{"n_kv_head": 3, "d_mlp": 1152, "tie_embeddings": true, "init": "normal", "init_std_down": 0.00333, "beta1": 0.9, "warmup_steps": 277}
Each number is 200 + 40 x the weight over its row's rms, rounded and kept within 0 to 999. Layers, rows and columns count from 0. The size before them is the row's rms in percent of the matrix's.

# layer 5 MLP up, 1152x192, rms 0.0726, rows 3-21, columns 0-191
015,238,211,255,162,113,189,122,218,229,197,159,160,233,124,162,296,194,183,145,128,199,168,272,210,247,251,274,195,198,222,184,257,220,215,192,182,164,140,172,215,142,174,233,203,95,190,157,196,196,186,164,207,207,221,137,196,176,259,213,151,216,185,290,169,241,274,215,215,186,123,213,249,170,197,171,227,269,281,242,162,219,232,235,202,169,201,226,215,251,225,208,266,162,144,197,170,320,220,172,227,143,166,234,194,144,185,132,90,213,198,179,175,184,209,160,280,236,203,226,191,146,293,179,243,180,196,157,218,204,215,211,219,233,116,182,232,175,183,163,186,250,162,192,217,227,167,133,205,169,219,172,242,181,212,232,260,203,235,216,176,177,141,190,180,150,217,153,270,174,180,201,224,160,165,221,136,201,178,197,188,209,186,236,184,180,179,179,153,174,196,235,151
147,182,236,191,171,241,159,208,200,214,234,222,176,141,223,225,192,137,287,166,207,200,213,220,198,197,179,171,182,232,171,216,193,207,200,169,235,205,180,181,261,220,279,217,176,164,177,192,181,237,234,211,210,193,171,161,221,206,165,170,189,115,274,138,197,140,203,214,191,247,205,148,264,251,158,230,175,203,243,208,216,216,214,182,146,213,204,240,249,191,315,273,282,167,157,222,195,135,156,206,215,253,231,238,216,219,210,206,187,293,259,128,217,215,177,182,162,232,184,218,123,90,192,241,187,228,211,100,177,144,155,141,197,169,203,224,180,149,246,224,273,233,178,220,170,227,195,198,213,188,111,123,155,195,234,222,215,241,205,311,258,163,227,140,225,195,233,101,237,294,214,271,227,185,223,150,210,177,196,179,203,139,191,238,201,221,170,205,236,240,148,239,167
094,182,146,199,208,162,94,226,217,230,200,228,215,263,231,159,176,222,235,175,160,213,190,183,183,205,253,206,326,177,186,156,239,286,203,208,203,220,230,134,191,235,141,206,226,180,188,171,215,202,154,226,169,199,94,171,164,228,162,178,185,213,228,201,184,220,189,199,140,190,85,171,245,180,217,219,241,192,201,181,299,144,152,161,162,150,228,167,225,114,225,172,204,272,236,215,302,164,228,182,226,208,136,168,197,259,226,222,138,259,179,256,207,227,207,172,241,190,117,231,217,209,192,232,225,221,213,263,198,140,171,237,212,187,238,256,102,120,207,255,192,198,271,157,186,176,180,177,132,216,216,174,161,174,190,224,240,167,197,216,221,188,174,178,275,216,135,220,161,116,178,190,234,251,144,259,246,242,211,198,136,225,206,187,244,205,216,246,217,179,207,239,197
134,172,169,229,131,268,164,273,199,227,234,186,198,281,196,220,181,176,197,202,260,317,142,197,184,241,202,186,193,200,107,178,190,220,189,240,247,261,238,166,175,207,170,197,193,181,160,226,159,231,250,217,187,198,183,207,261,244,272,117,145,232,214,210,187,194,159,206,161,202,190,204,172,290,208,169,201,242,188,129,184,183,166,174,235,166,154,200,195,160,186,162,179,263,160,154,220,187,236,214,175,289,197,158,239,222,218,237,161,176,215,218,141,173,207,223,201,216,188,200,272,182,210,216,180,215,143,238,219,233,195,215,260,254,194,273,158,171,180,251,203,260,138,208,265,163,190,160,217,182,206,166,103,159,239,173,233,240,135,230,186,322,132,205,195,258,202,123,232,250,162,262,163,162,180,210,146,278,148,179,137,243,212,175,160,225,116,221,158,197,224,193,232
150,209,231,201,143,216,263,230,203,205,202,196,174,238,145,203,238,176,185,233,164,222,215,155,194,205,220,234,206,188,169,108,230,215,210,238,267,217,267,226,223,185,203,244,173,157,189,208,247,264,238,250,167,193,240,167,218,207,187,259,257,193,213,253,154,194,143,248,185,163,166,174,205,176,232,208,193,167,213,222,206,228,178,153,226,244,221,158,239,231,225,197,164,188,276,210,270,146,275,237,163,190,174,118,194,211,184,177,219,212,206,217,169,192,185,232,201,91,180,191,248,205,224,169,240,255,234,293,185,178,184,166,207,234,177,201,234,135,224,159,151,261,240,223,160,194,127,170,130,121,184,169,217,240,227,220,187,161,142,177,200,256,201,194,196,270,177,179,203,121,234,209,155,154,254,221,216,256,205,176,235,48,85,215,251,160,178,173,129,280,200,186,290
026,236,161,138,244,292,185,203,154,189,175,167,240,174,203,237,209,211,188,165,215,225,269,193,245,261,224,201,232,246,241,207,284,243,155,154,193,207,150,127,214,205,156,220,188,221,126,185,157,230,235,229,226,196,155,159,162,222,229,239,198,142,174,217,167,218,191,275,141,247,168,203,199,188,184,201,257,199,179,203,262,239,171,240,152,210,285,195,252,273,208,240,205,230,230,240,128,225,260,207,127,195,151,257,151,252,238,105,202,163,235,120,194,163,204,189,188,164,283,226,253,199,274,215,242,245,219,145,235,244,158,234,182,236,142,183,224,210,276,267,229,209,150,197,231,157,193,96,233,268,215,247,306,205,210,202,184,228,195,195,231,204,257,228,166,163,177,187,190,235,243,143,192,202,166,229,191,237,138,234,180,205,176,149,205,140,228,251,211,181,173,163,209
016,180,166,192,172,245,226,212,134,186,285,203,185,182,182,155,187,187,194,179,221,169,181,164,216,200,194,177,252,195,166,222,214,167,123,208,201,202,200,194,228,164,143,196,262,249,150,182,205,178,174,238,239,129,76,134,217,167,161,191,230,210,251,197,125,183,179,153,218,261,195,179,174,158,174,179,212,170,268,190,214,250,262,285,190,231,247,125,251,282,245,210,210,226,176,210,138,168,237,227,104,212,155,187,120,191,156,185,182,162,222,81,168,173,248,227,202,233,181,178,261,197,162,176,192,146,193,199,206,228,183,262,248,137,158,194,214,150,270,225,235,223,207,156,216,214,192,105,205,231,239,219,193,147,141,196,186,257,208,174,116,266,160,103,219,175,229,102,168,206,193,195,152,217,255,227,190,198,162,183,226,204,186,228,220,159,247,192,162,186,271,181,206
127,127,156,175,157,196,263,217,186,173,208,240,155,208,213,196,213,272,133,213,158,200,221,147,197,146,226,217,217,174,167,172,235,225,213,176,216,179,188,232,102,224,192,273,215,180,155,193,292,210,228,175,244,170,134,186,150,195,125,221,186,159,225,190,225,204,165,276,185,291,194,127,277,236,160,191,260,207,210,253,213,218,185,235,197,171,179,203,165,217,270,209,269,177,244,204,214,169,181,181,224,223,146,242,248,195,190,197,179,255,232,145,261,194,218,136,233,259,188,154,148,175,220,236,229,182,203,210,143,225,181,158,204,221,267,200,192,216,234,138,205,210,219,292,173,235,152,157,156,184,139,265,210,226,170,207,205,235,140,216,206,131,266,264,203,252,140,232,217,224,279,248,153,114,278,195,177,151,249,244,226,156,167,165,213,209,233,114,236,234,165,165,250
019,204,166,164,174,168,230,101,142,243,175,187,242,191,173,188,235,202,197,191,211,226,226,138,210,208,166,176,193,223,193,188,218,202,167,234,193,188,194,143,165,266,279,185,155,267,207,139,201,213,205,154,131,164,232,231,273,207,179,148,226,243,193,237,264,247,226,285,194,148,236,190,158,281,200,176,148,102,155,229,246,241,182,167,229,225,195,320,186,204,217,219,203,131,203,156,221,221,274,166,245,131,205,167,183,190,134,152,184,119,176,236,236,203,185,201,252,160,158,239,185,163,229,181,208,207,235,172,240,193,147,188,263,182,163,257,234,136,213,183,240,213,203,140,237,208,201,250,209,280,176,181,154,196,196,293,183,194,189,232,239,86,287,222,129,156,196,196,172,187,180,167,267,153,197,133,154,188,198,221,150,227,182,200,222,140,240,167,179,177,194,170,225
144,252,238,187,197,174,168,246,225,163,249,198,193,216,227,201,193,159,160,179,247,248,236,132,185,212,207,193,249,197,207,267,161,174,161,161,198,236,174,216,190,205,305,226,158,229,278,278,154,165,172,240,231,193,207,220,174,174,231,136,213,218,139,224,155,162,183,280,208,296,169,181,263,215,174,188,220,239,205,126,196,146,289,301,206,170,277,181,190,196,235,199,202,268,193,202,158,167,198,166,172,231,241,301,212,198,198,199,123,220,236,241,259,194,144,216,174,243,204,153,169,213,174,313,172,150,192,114,237,132,170,249,141,187,257,205,157,210,177,156,220,240,161,256,186,270,166,235,196,221,191,178,201,154,128,217,248,221,254,248,205,164,220,190,213,154,240,196,268,176,213,181,232,170,259,166,245,134,259,226,204,225,226,167,171,225,193,208,175,175,162,173,169
119,237,199,252,234,199,165,154,187,259,193,220,225,142,323,190,149,179,235,274,166,214,167,199,193,232,199,185,179,165,206,159,209,147,159,176,181,147,243,190,237,175,204,249,201,196,107,169,113,167,186,245,209,204,202,201,207,190,248,133,228,247,203,192,181,253,223,216,251,205,273,265,231,164,229,180,178,200,195,239,213,176,276,238,220,155,141,230,192,187,225,182,192,172,252,193,227,189,187,262,159,205,216,206,134,230,278,220,211,228,218,199,187,222,129,245,190,268,155,233,318,195,184,233,163,144,205,244,218,166,230,172,243,198,163,187,273,202,233,170,170,186,230,299,201,190,188,150,169,154,202,260,252,174,176,209,154,145,187,165,225,182,243,191,178,235,135,235,175,167,224,164,117,186,250,174,151,240,165,171,302,118,176,211,186,193,313,259,137,204,194,185,172
031,177,181,312,80,202,218,162,211,256,194,247,160,231,200,261,243,175,201,147,192,206,236,190,168,162,208,212,246,229,146,167,208,104,189,264,268,232,222,219,179,182,245,208,267,124,189,205,198,236,191,213,251,290,120,200,204,243,192,94,192,184,223,199,186,247,257,181,196,167,192,166,201,219,178,216,204,172,231,213,213,201,224,229,187,198,202,237,204,205,214,224,230,189,244,219,203,245,202,230,213,193,191,202,205,191,211,161,197,265,147,163,262,222,182,158,206,274,162,203,238,135,255,205,168,178,219,201,143,178,260,274,252,150,105,214,243,187,200,223,212,208,193,198,224,222,185,149,156,257,185,182,251,165,168,250,236,287,216,191,213,197,165,191,204,126,287,133,165,57,153,205,197,235,254,186,169,185,222,131,173,215,179,269,185,195,182,212,118,181,251,174,226
014,174,214,159,234,220,296,181,215,149,78,187,231,169,263,245,238,167,177,215,203,236,180,285,250,206,255,220,141,280,192,200,219,176,201,233,221,188,230,199,168,178,197,211,148,221,148,237,191,182,258,210,243,123,237,237,164,142,173,132,160,206,209,238,176,198,214,156,153,238,260,216,219,222,196,133,178,211,204,237,193,235,178,235,100,255,233,171,176,212,225,255,233,205,217,216,218,215,253,229,187,209,297,216,170,188,186,278,249,208,171,202,247,185,139,204,221,136,136,242,231,236,187,269,131,259,155,204,172,203,165,187,224,233,274,302,184,208,184,264,288,199,200,218,157,196,269,200,191,163,165,196,229,216,211,100,166,227,168,186,213,221,248,208,219,270,210,182,187,198,272,207,207,173,222,139,182,187,171,147,155,242,187,222,277,193,178,207,220,193,176,113,219
019,213,151,183,168,136,164,158,174,176,207,186,198,149,201,202,253,85,132,182,195,181,131,242,189,174,156,195,221,156,206,199,252,152,189,154,194,280,110,133,169,124,134,212,182,204,173,187,167,179,216,210,207,204,196,223,144,252,178,186,174,266,171,187,196,145,226,160,196,191,221,155,162,157,156,168,226,299,191,163,134,180,147,238,186,174,216,152,222,193,173,142,181,256,166,177,187,228,183,243,231,125,173,239,211,208,245,181,220,210,176,197,177,157,134,245,162,205,211,212,191,205,261,226,275,225,221,167,277,211,230,173,201,190,145,191,229,221,155,196,161,195,193,213,172,170,203,124,215,178,156,164,249,140,245,306,194,240,124,123,219,193,228,187,165,97,179,142,190,211,270,219,189,191,115,188,191,196,127,161,225,197,113,246,155,151,175,157,177,231,156,206,180
017,228,172,263,112,167,251,224,206,182,207,247,216,178,272,227,213,132,121,219,150,141,192,237,212,145,205,226,249,191,143,251,235,135,212,175,144,178,171,260,126,136,162,187,206,227,251,229,140,165,233,207,221,155,242,246,176,210,173,161,141,215,220,235,192,252,255,177,213,148,210,266,187,192,184,188,153,177,82,124,124,180,110,186,172,215,162,164,231,223,245,232,175,170,238,232,208,242,146,213,211,170,221,278,258,266,194,211,200,217,263,259,208,264,155,129,216,198,247,195,184,195,203,211,170,204,198,238,180,194,253,189,207,244,235,133,178,170,159,285,269,266,209,185,222,200,198,202,169,116,180,216,186,192,171,237,237,212,190,149,242,237,156,221,200,233,228,147,221,209,225,259,225,240,208,237,143,179,170,163,189,183,189,194,277,177,95,196,185,201,195,170,215
139,217,205,155,136,195,258,164,139,144,221,126,160,230,214,190,296,276,211,162,192,222,191,221,198,181,234,135,170,224,190,129,259,294,185,255,257,214,200,182,202,228,251,236,207,245,104,194,180,209,212,209,164,199,164,122,216,152,117,158,224,144,181,209,170,212,230,160,182,186,187,182,169,151,200,149,186,229,219,239,215,226,185,179,232,219,171,210,208,256,236,173,193,216,211,230,250,149,236,197,240,215,99,272,250,247,212,201,192,186,200,229,145,264,176,190,175,245,238,189,248,148,197,251,181,200,230,197,128,192,141,228,236,209,261,191,166,208,224,261,181,245,156,272,232,235,189,164,240,205,106,217,170,191,194,186,213,281,229,273,318,196,191,242,261,165,163,216,220,266,202,246,197,159,144,186,204,181,201,131,181,187,193,165,219,203,144,127,220,231,270,176,169
015,143,216,239,215,232,118,183,211,199,130,247,143,145,234,151,219,225,233,192,161,136,209,168,157,243,150,205,147,213,187,261,132,235,205,148,200,183,177,161,202,206,226,152,121,120,215,259,176,115,222,160,198,287,198,217,230,196,136,146,172,161,248,196,187,202,185,196,141,249,227,210,143,237,217,121,171,169,153,212,148,177,233,155,178,207,187,207,145,193,110,153,229,255,196,161,159,179,206,218,237,153,208,125,139,189,192,141,232,237,155,197,201,231,206,222,213,149,215,201,127,193,60,185,274,186,216,235,202,200,174,118,205,187,166,220,176,185,136,151,213,249,231,210,205,192,176,297,186,162,174,185,226,162,193,219,216,179,269,173,172,203,209,178,151,202,183,228,160,289,189,166,187,125,151,179,181,192,195,220,176,167,142,134,232,195,157,232,259,216,204,206,242
020,212,103,253,146,198,226,217,97,239,262,220,254,197,191,206,208,233,202,208,243,184,236,171,217,167,208,166,318,132,163,209,226,146,185,212,200,174,249,263,190,203,196,194,237,212,160,235,256,233,230,189,155,180,158,201,172,207,151,185,163,173,178,175,185,169,196,239,223,229,237,172,216,203,199,273,265,209,162,171,193,251,151,175,162,212,235,209,270,190,257,191,173,227,222,213,196,124,134,187,186,195,217,186,155,234,245,213,148,184,124,224,235,245,199,243,192,199,327,220,268,199,187,255,197,95,176,165,187,168,180,284,216,188,157,134,140,189,303,181,271,249,224,158,274,181,155,208,210,206,253,225,241,218,233,142,160,230,180,196,246,211,163,225,204,196,218,162,246,171,147,201,187,244,194,199,245,241,222,186,179,176,245,270,235,144,221,196,207,143,270,121,188
135,150,166,98,159,156,171,220,251,254,222,221,167,239,192,252,216,167,186,168,177,217,167,166,212,238,159,152,183,136,253,203,201,251,151,121,256,225,206,228,211,227,214,229,195,238,175,268,160,229,150,195,212,209,225,193,172,271,195,165,196,209,176,201,170,205,159,277,205,278,194,162,249,229,260,208,219,201,189,232,171,154,176,236,208,189,277,231,167,229,202,273,285,226,166,201,266,139,165,188,192,236,219,173,193,247,215,182,92,210,274,133,249,219,171,114,218,266,218,200,216,217,165,349,208,238,225,235,185,192,181,160,232,222,250,244,173,201,158,222,200,249,230,255,241,231,186,168,182,176,143,184,147,157,197,214,166,192,112,260,135,221,233,246,148,239,173,168,219,195,136,150,157,223,225,152,198,164,255,221,194,243,160,157,214,240,218,191,199,228,245,151,171
# layer 5 MLP down (transposed), 1152x192, rms 0.0496, rows 3-20, columns 0-191
006,217,165,252,241,252,163,120,233,188,223,215,126,226,190,212,287,138,114,170,210,195,150,209,171,232,252,255,219,208,217,179,205,259,253,253,151,198,225,238,161,203,266,210,190,106,137,229,156,189,206,165,205,258,152,188,204,172,205,247,167,299,174,157,225,222,234,215,181,179,198,240,283,206,275,213,178,229,280,217,255,245,229,257,180,219,224,244,230,146,160,250,241,178,184,297,244,246,155,136,205,230,263,244,192,172,242,259,160,185,246,175,225,201,227,191,200,165,178,220,259,208,311,147,151,192,215,123,203,154,201,271,218,258,189,239,230,248,236,213,186,226,193,172,193,227,160,196,273,163,233,269,152,258,204,167,272,195,192,196,223,247,168,256,233,185,199,177,235,244,168,207,184,234,190,197,244,235,183,199,252,249,188,180,204,206,253,234,186,223,211,218,243
141,163,182,198,215,153,189,268,145,216,147,245,231,159,157,246,166,190,198,115,224,186,165,262,187,216,215,228,193,206,151,156,222,206,267,294,159,156,228,239,236,180,190,220,177,234,146,252,207,202,242,196,287,213,208,198,230,193,255,219,191,241,167,128,197,188,167,176,135,191,177,217,216,137,293,206,275,243,139,174,233,206,227,217,252,311,184,277,111,172,185,178,229,204,218,178,230,239,219,174,115,266,209,203,212,195,193,198,262,224,201,248,221,170,173,216,215,243,205,157,209,148,211,155,175,203,188,196,181,201,146,176,185,203,129,209,159,184,257,205,185,197,209,216,223,218,176,136,212,183,201,255,264,192,211,266,209,268,231,157,215,265,115,168,176,156,145,131,184,164,182,263,150,155,188,205,149,266,192,259,243,243,242,212,183,117,191,181,200,123,144,265,162
085,182,223,268,220,197,212,200,222,202,252,223,95,126,100,175,208,210,158,170,226,193,228,249,217,201,205,282,138,251,146,221,232,191,211,234,192,229,219,210,147,175,238,168,214,196,190,247,183,148,254,192,255,204,225,185,281,137,214,188,229,192,138,179,162,205,225,159,204,264,204,213,199,227,193,71,152,236,225,210,134,224,167,207,215,216,192,134,165,197,159,178,137,198,143,145,125,210,219,219,199,196,162,276,178,177,135,191,259,155,205,114,180,174,239,220,170,195,218,231,208,233,133,202,220,151,151,241,267,221,253,140,216,244,219,194,233,238,197,129,243,218,173,182,159,212,198,207,257,235,210,227,213,144,246,166,191,270,166,226,220,218,128,243,181,222,246,178,232,249,199,232,220,169,194,110,199,147,165,253,207,200,222,197,170,140,294,173,218,291,155,150,208
136,234,137,224,169,180,159,237,151,198,143,175,180,176,237,158,187,231,137,240,232,289,227,164,217,214,234,215,142,166,229,237,189,164,159,222,276,132,197,104,203,212,150,236,133,116,239,204,259,177,217,195,138,208,223,219,176,216,223,202,225,152,247,219,222,110,206,286,219,215,218,178,221,157,235,211,128,220,197,208,158,236,200,227,237,153,164,210,165,290,261,201,249,194,137,229,166,164,177,202,199,225,230,284,209,151,248,197,249,154,224,220,185,251,261,150,144,191,247,185,168,206,180,256,176,292,118,200,209,182,241,176,271,124,222,218,247,201,261,211,168,148,217,264,166,184,177,186,172,295,230,192,175,213,171,191,78,179,211,177,239,201,201,238,175,165,222,196,158,205,207,216,180,207,155,233,184,224,202,271,121,226,172,192,245,167,190,182,208,210,247,220,160
148,173,174,229,244,196,310,154,231,156,217,199,219,312,152,258,198,231,181,203,205,233,201,212,202,271,154,208,180,113,203,153,190,145,180,226,167,158,203,174,60,218,143,247,165,171,183,183,231,218,195,212,195,226,263,186,192,187,212,133,168,209,206,254,189,275,214,274,267,216,201,248,152,173,163,159,153,174,218,184,195,172,170,115,170,183,139,188,188,212,229,212,166,227,187,147,238,212,259,240,111,151,241,193,185,226,194,181,187,188,186,204,241,232,165,236,198,247,217,202,215,199,170,204,281,185,276,198,186,216,176,167,179,213,292,208,193,324,149,228,195,145,218,164,188,203,197,182,240,234,169,235,245,233,232,240,192,196,206,217,138,147,184,194,148,169,275,214,187,207,227,186,199,118,104,158,180,159,243,158,297,180,204,220,152,252,179,184,215,181,191,166,165
015,239,169,154,234,141,173,169,239,219,222,216,80,322,199,194,200,139,95,183,210,208,162,235,159,236,233,179,212,127,207,201,136,183,228,194,201,206,234,254,204,193,202,182,140,116,177,184,260,190,123,238,158,235,207,193,185,193,217,209,203,211,174,260,254,201,239,163,221,148,186,158,215,201,269,206,225,267,149,132,250,171,202,198,189,198,169,258,277,154,136,197,203,153,271,261,240,259,135,225,191,167,221,241,185,210,185,215,159,286,233,236,179,250,209,140,222,212,186,176,203,186,178,225,207,227,205,270,226,156,287,176,264,231,161,185,166,181,154,209,229,232,262,187,247,219,199,264,217,269,228,169,182,194,191,147,182,127,159,232,168,177,186,235,178,234,197,197,139,238,199,262,252,190,203,137,233,156,281,212,182,139,179,181,230,232,179,208,192,228,262,196,245
007,188,182,152,203,105,224,141,219,179,181,162,122,199,177,114,273,157,169,91,264,221,189,177,160,137,245,161,133,237,172,248,113,147,258,178,231,151,171,287,155,208,166,179,82,241,144,182,280,193,143,204,209,214,244,156,187,217,203,229,177,197,232,186,141,256,227,171,210,151,157,191,184,246,208,202,209,191,100,200,175,147,210,166,165,211,175,196,253,170,192,232,237,192,226,231,258,205,150,100,148,181,156,264,212,237,213,213,171,162,241,201,238,268,238,162,183,213,182,221,280,195,198,210,201,202,210,166,273,127,206,211,181,173,162,144,176,190,233,189,177,223,206,142,240,244,184,211,197,231,272,159,176,179,214,156,262,140,233,206,228,234,156,228,188,163,172,228,149,246,191,228,229,219,216,176,165,214,258,211,214,241,214,193,243,208,212,240,215,228,207,160,246
122,157,209,224,198,282,198,179,235,168,240,180,130,192,153,183,151,173,201,182,220,233,228,214,204,244,150,151,194,158,189,220,205,231,209,246,168,226,191,149,180,183,128,211,215,182,201,245,160,195,183,213,163,187,199,166,179,229,191,188,194,287,140,154,191,222,212,143,173,178,177,228,175,207,126,228,183,228,180,179,192,179,201,216,210,194,207,201,254,214,200,197,212,175,186,133,176,283,201,226,243,157,240,132,172,251,186,111,255,111,256,223,178,181,201,263,129,179,156,193,284,205,253,218,237,179,163,198,196,165,196,189,220,261,232,167,202,239,164,266,249,176,183,181,164,149,273,244,264,260,212,158,166,183,172,209,117,276,297,196,194,270,81,191,212,141,293,165,208,190,176,225,107,231,151,213,222,226,183,232,183,252,194,242,241,224,190,143,262,138,201,294,235
008,166,195,203,195,237,151,165,194,217,302,247,226,239,232,231,95,193,111,211,151,205,180,213,179,279,164,176,248,265,227,130,245,174,173,305,194,238,192,146,197,224,175,228,278,125,204,146,97,174,192,178,214,200,167,222,181,268,194,151,130,147,111,236,234,176,207,159,178,218,203,176,248,158,272,209,201,124,172,209,252,182,165,314,199,241,218,215,218,167,220,189,209,224,130,186,184,247,238,240,200,245,171,193,222,201,156,162,176,279,236,210,225,189,191,166,209,207,242,157,102,238,212,130,174,212,184,168,174,161,202,201,254,173,173,200,193,120,246,209,218,228,198,250,204,248,201,179,153,141,215,219,223,219,198,230,239,168,244,138,135,221,157,171,203,202,184,219,219,175,204,217,147,225,261,178,233,210,134,150,152,176,157,188,166,171,168,161,165,168,184,209,212
145,261,188,257,225,187,217,192,240,197,209,244,229,221,261,188,187,141,209,221,221,260,176,192,218,248,189,154,243,218,255,179,241,174,224,185,160,214,167,202,168,153,187,197,177,199,234,203,174,177,233,260,140,193,209,271,158,216,229,160,162,200,183,243,246,173,215,163,257,245,240,242,160,181,206,174,216,208,227,228,200,216,157,208,235,215,198,206,216,128,170,178,86,301,234,229,155,140,181,135,163,182,220,189,141,132,213,198,257,262,214,115,251,116,220,231,181,269,186,157,198,142,216,223,238,220,199,185,146,223,148,176,208,180,113,247,215,145,319,211,212,219,188,179,185,171,185,176,211,233,275,254,224,151,253,162,241,173,85,158,188,135,190,213,215,269,210,196,180,201,112,209,260,157,224,181,210,260,165,140,178,165,281,250,232,194,187,228,156,176,233,161,167
102,163,216,132,212,172,168,216,202,205,266,138,216,217,178,194,217,155,165,149,220,197,206,178,185,156,233,212,156,255,206,158,288,273,237,225,167,176,261,194,180,258,303,200,174,231,207,201,281,177,232,165,204,186,138,192,218,141,180,282,286,218,142,202,123,221,140,245,233,146,161,192,198,252,220,195,181,190,174,213,156,226,219,158,119,214,268,224,203,264,124,192,236,167,218,259,191,226,149,201,224,207,287,167,244,178,139,142,210,223,193,226,204,256,183,164,249,214,204,219,153,162,202,161,227,225,260,224,183,143,195,250,145,212,209,145,101,187,201,167,173,189,192,175,204,256,131,216,231,254,226,252,193,142,208,141,212,214,239,148,190,245,190,297,191,235,129,178,212,193,235,202,209,125,210,212,179,195,163,200,273,197,238,201,238,177,194,184,295,191,173,142,240
016,108,154,173,236,122,173,168,236,161,185,202,204,178,121,131,164,220,217,228,233,194,222,120,225,192,171,158,156,325,244,213,194,171,284,181,210,161,196,293,231,233,134,221,119,168,211,201,169,206,226,157,224,203,223,211,168,242,184,269,243,263,189,255,228,175,149,153,211,151,222,226,203,237,218,213,161,215,244,203,188,196,211,231,239,160,183,199,188,212,178,256,207,181,129,227,157,171,137,128,202,160,179,287,158,178,217,168,222,101,246,212,157,189,232,180,214,192,192,249,186,241,244,167,207,223,143,205,202,104,217,275,219,204,197,201,217,224,258,200,228,203,212,204,197,181,197,184,246,202,284,261,167,268,244,53,213,214,152,204,216,187,220,189,188,213,145,227,163,261,236,192,240,237,229,250,215,192,244,239,204,177,114,194,199,211,255,211,236,224,195,205,182
006,236,242,224,241,191,259,227,208,180,243,250,223,312,203,206,110,168,196,173,267,244,224,248,212,227,191,226,247,225,223,251,130,182,277,223,206,210,223,278,162,224,189,279,182,191,243,194,228,121,233,220,245,247,199,261,212,226,212,246,164,156,185,192,204,246,222,201,214,226,243,201,213,164,212,253,271,197,114,249,185,203,210,225,232,168,244,260,221,172,180,218,205,174,258,247,236,233,240,251,279,217,275,186,249,181,211,183,156,138,160,253,183,230,245,195,271,169,185,188,171,231,202,247,230,251,151,271,217,246,186,196,245,228,159,217,182,184,243,194,251,267,169,218,227,316,207,233,167,250,303,249,171,192,235,200,218,144,244,233,170,166,258,238,198,261,218,259,198,224,264,183,252,214,189,244,240,234,191,229,238,257,164,231,223,233,209,234,227,187,212,182,270
008,247,231,178,182,138,147,244,229,208,216,219,188,278,208,156,196,284,220,232,182,231,203,222,170,258,194,158,190,230,266,221,150,330,260,221,193,204,246,242,256,184,223,179,175,148,193,246,157,245,270,216,213,295,205,203,193,201,158,224,228,201,105,230,278,246,140,231,228,156,262,217,254,176,231,198,269,260,239,170,222,197,205,190,191,171,220,164,201,209,139,190,254,207,219,214,270,229,191,209,249,193,258,170,167,203,196,200,213,268,258,247,169,284,185,168,218,163,178,177,211,154,256,174,224,252,193,232,253,142,229,189,243,228,210,165,188,171,208,224,159,215,258,235,222,215,202,205,231,324,180,173,164,190,197,164,221,151,188,221,160,133,259,226,237,232,133,152,228,246,227,188,252,213,168,155,246,134,201,229,254,132,180,185,272,147,224,263,216,233,212,211,190
006,206,154,282,185,230,165,311,215,224,178,240,179,231,157,225,141,170,238,220,185,143,229,189,187,287,159,193,172,233,193,199,204,160,248,183,236,215,181,223,184,177,189,269,164,202,137,211,202,210,237,173,197,235,211,138,119,166,207,208,195,227,180,207,210,170,163,198,187,188,167,196,261,174,157,214,177,188,221,159,174,169,184,156,267,187,172,132,139,207,199,144,215,232,227,194,175,211,238,261,147,132,194,164,178,228,218,128,230,284,217,192,173,256,289,239,232,214,159,196,158,231,255,182,246,188,165,294,154,257,230,146,229,186,241,185,161,198,146,247,221,269,168,198,209,141,188,239,139,198,159,183,142,188,108,210,257,203,201,164,152,118,161,228,211,244,139,212,184,157,191,180,161,161,252,164,197,205,186,238,202,92,198,208,241,132,199,263,262,172,290,262,165
141,116,272,217,213,207,195,233,241,241,270,202,248,177,178,150,152,167,215,155,203,248,188,196,211,237,155,149,180,181,160,158,137,203,233,197,166,285,213,220,230,231,190,133,159,181,202,195,243,263,186,198,159,246,190,223,192,201,207,239,239,219,142,154,182,243,195,216,225,223,185,259,203,195,242,126,244,154,187,130,143,246,196,230,153,130,211,248,232,197,138,216,167,203,184,216,158,207,229,267,240,227,149,242,142,243,221,189,276,262,183,181,160,218,268,176,215,118,176,157,182,227,160,179,188,266,180,191,173,225,290,259,161,192,193,269,203,182,187,82,224,192,214,168,287,185,219,214,166,200,229,151,207,156,288,195,237,203,199,203,212,257,199,208,193,236,179,236,248,211,178,199,231,139,229,125,311,220,100,252,182,160,172,186,182,187,173,164,214,132,197,235,166
006,220,231,229,216,192,168,190,165,116,247,157,266,168,229,194,190,179,196,239,166,181,143,160,191,170,176,263,259,230,211,181,344,249,164,265,127,204,227,194,167,216,223,175,346,210,188,246,167,172,248,196,212,218,235,278,288,229,150,180,208,207,187,228,169,281,229,195,196,282,192,194,188,190,227,234,216,143,177,216,179,223,191,196,217,196,211,214,263,268,219,182,154,220,208,206,189,154,232,262,233,191,196,134,204,171,179,165,166,250,199,252,261,204,130,229,190,245,195,222,204,207,149,226,231,144,236,197,251,180,191,166,236,223,182,200,188,130,235,200,194,252,264,190,159,222,128,109,200,197,227,244,216,142,264,288,170,264,189,196,272,196,219,184,190,203,214,253,217,209,242,263,208,206,167,203,128,126,164,149,238,224,196,242,233,133,220,196,209,161,209,183,247
008,154,223,159,262,266,243,189,232,228,242,147,148,195,187,161,238,193,267,232,141,224,215,172,184,271,209,223,142,223,153,247,86,162,170,212,217,171,157,193,223,145,192,238,219,264,149,227,201,173,163,211,140,157,254,159,175,195,208,248,266,188,194,191,158,187,198,132,154,251,223,184,174,232,169,160,195,185,170,167,182,180,171,170,207,232,179,230,202,257,121,194,286,236,225,195,200,302,175,207,237,200,164,283,175,226,221,178,251,223,241,199,242,266,275,198,284,200,194,246,218,232,199,222,208,287,164,242,163,288,246,217,196,186,231,271,220,237,185,220,184,191,202,187,237,217,254,238,218,258,133,82,250,147,225,191,221,254,240,167,207,216,186,221,201,251,201,194,217,240,201,181,229,248,209,177,217,195,275,192,201,120,116,153,186,156,162,249,214,196,234,184,238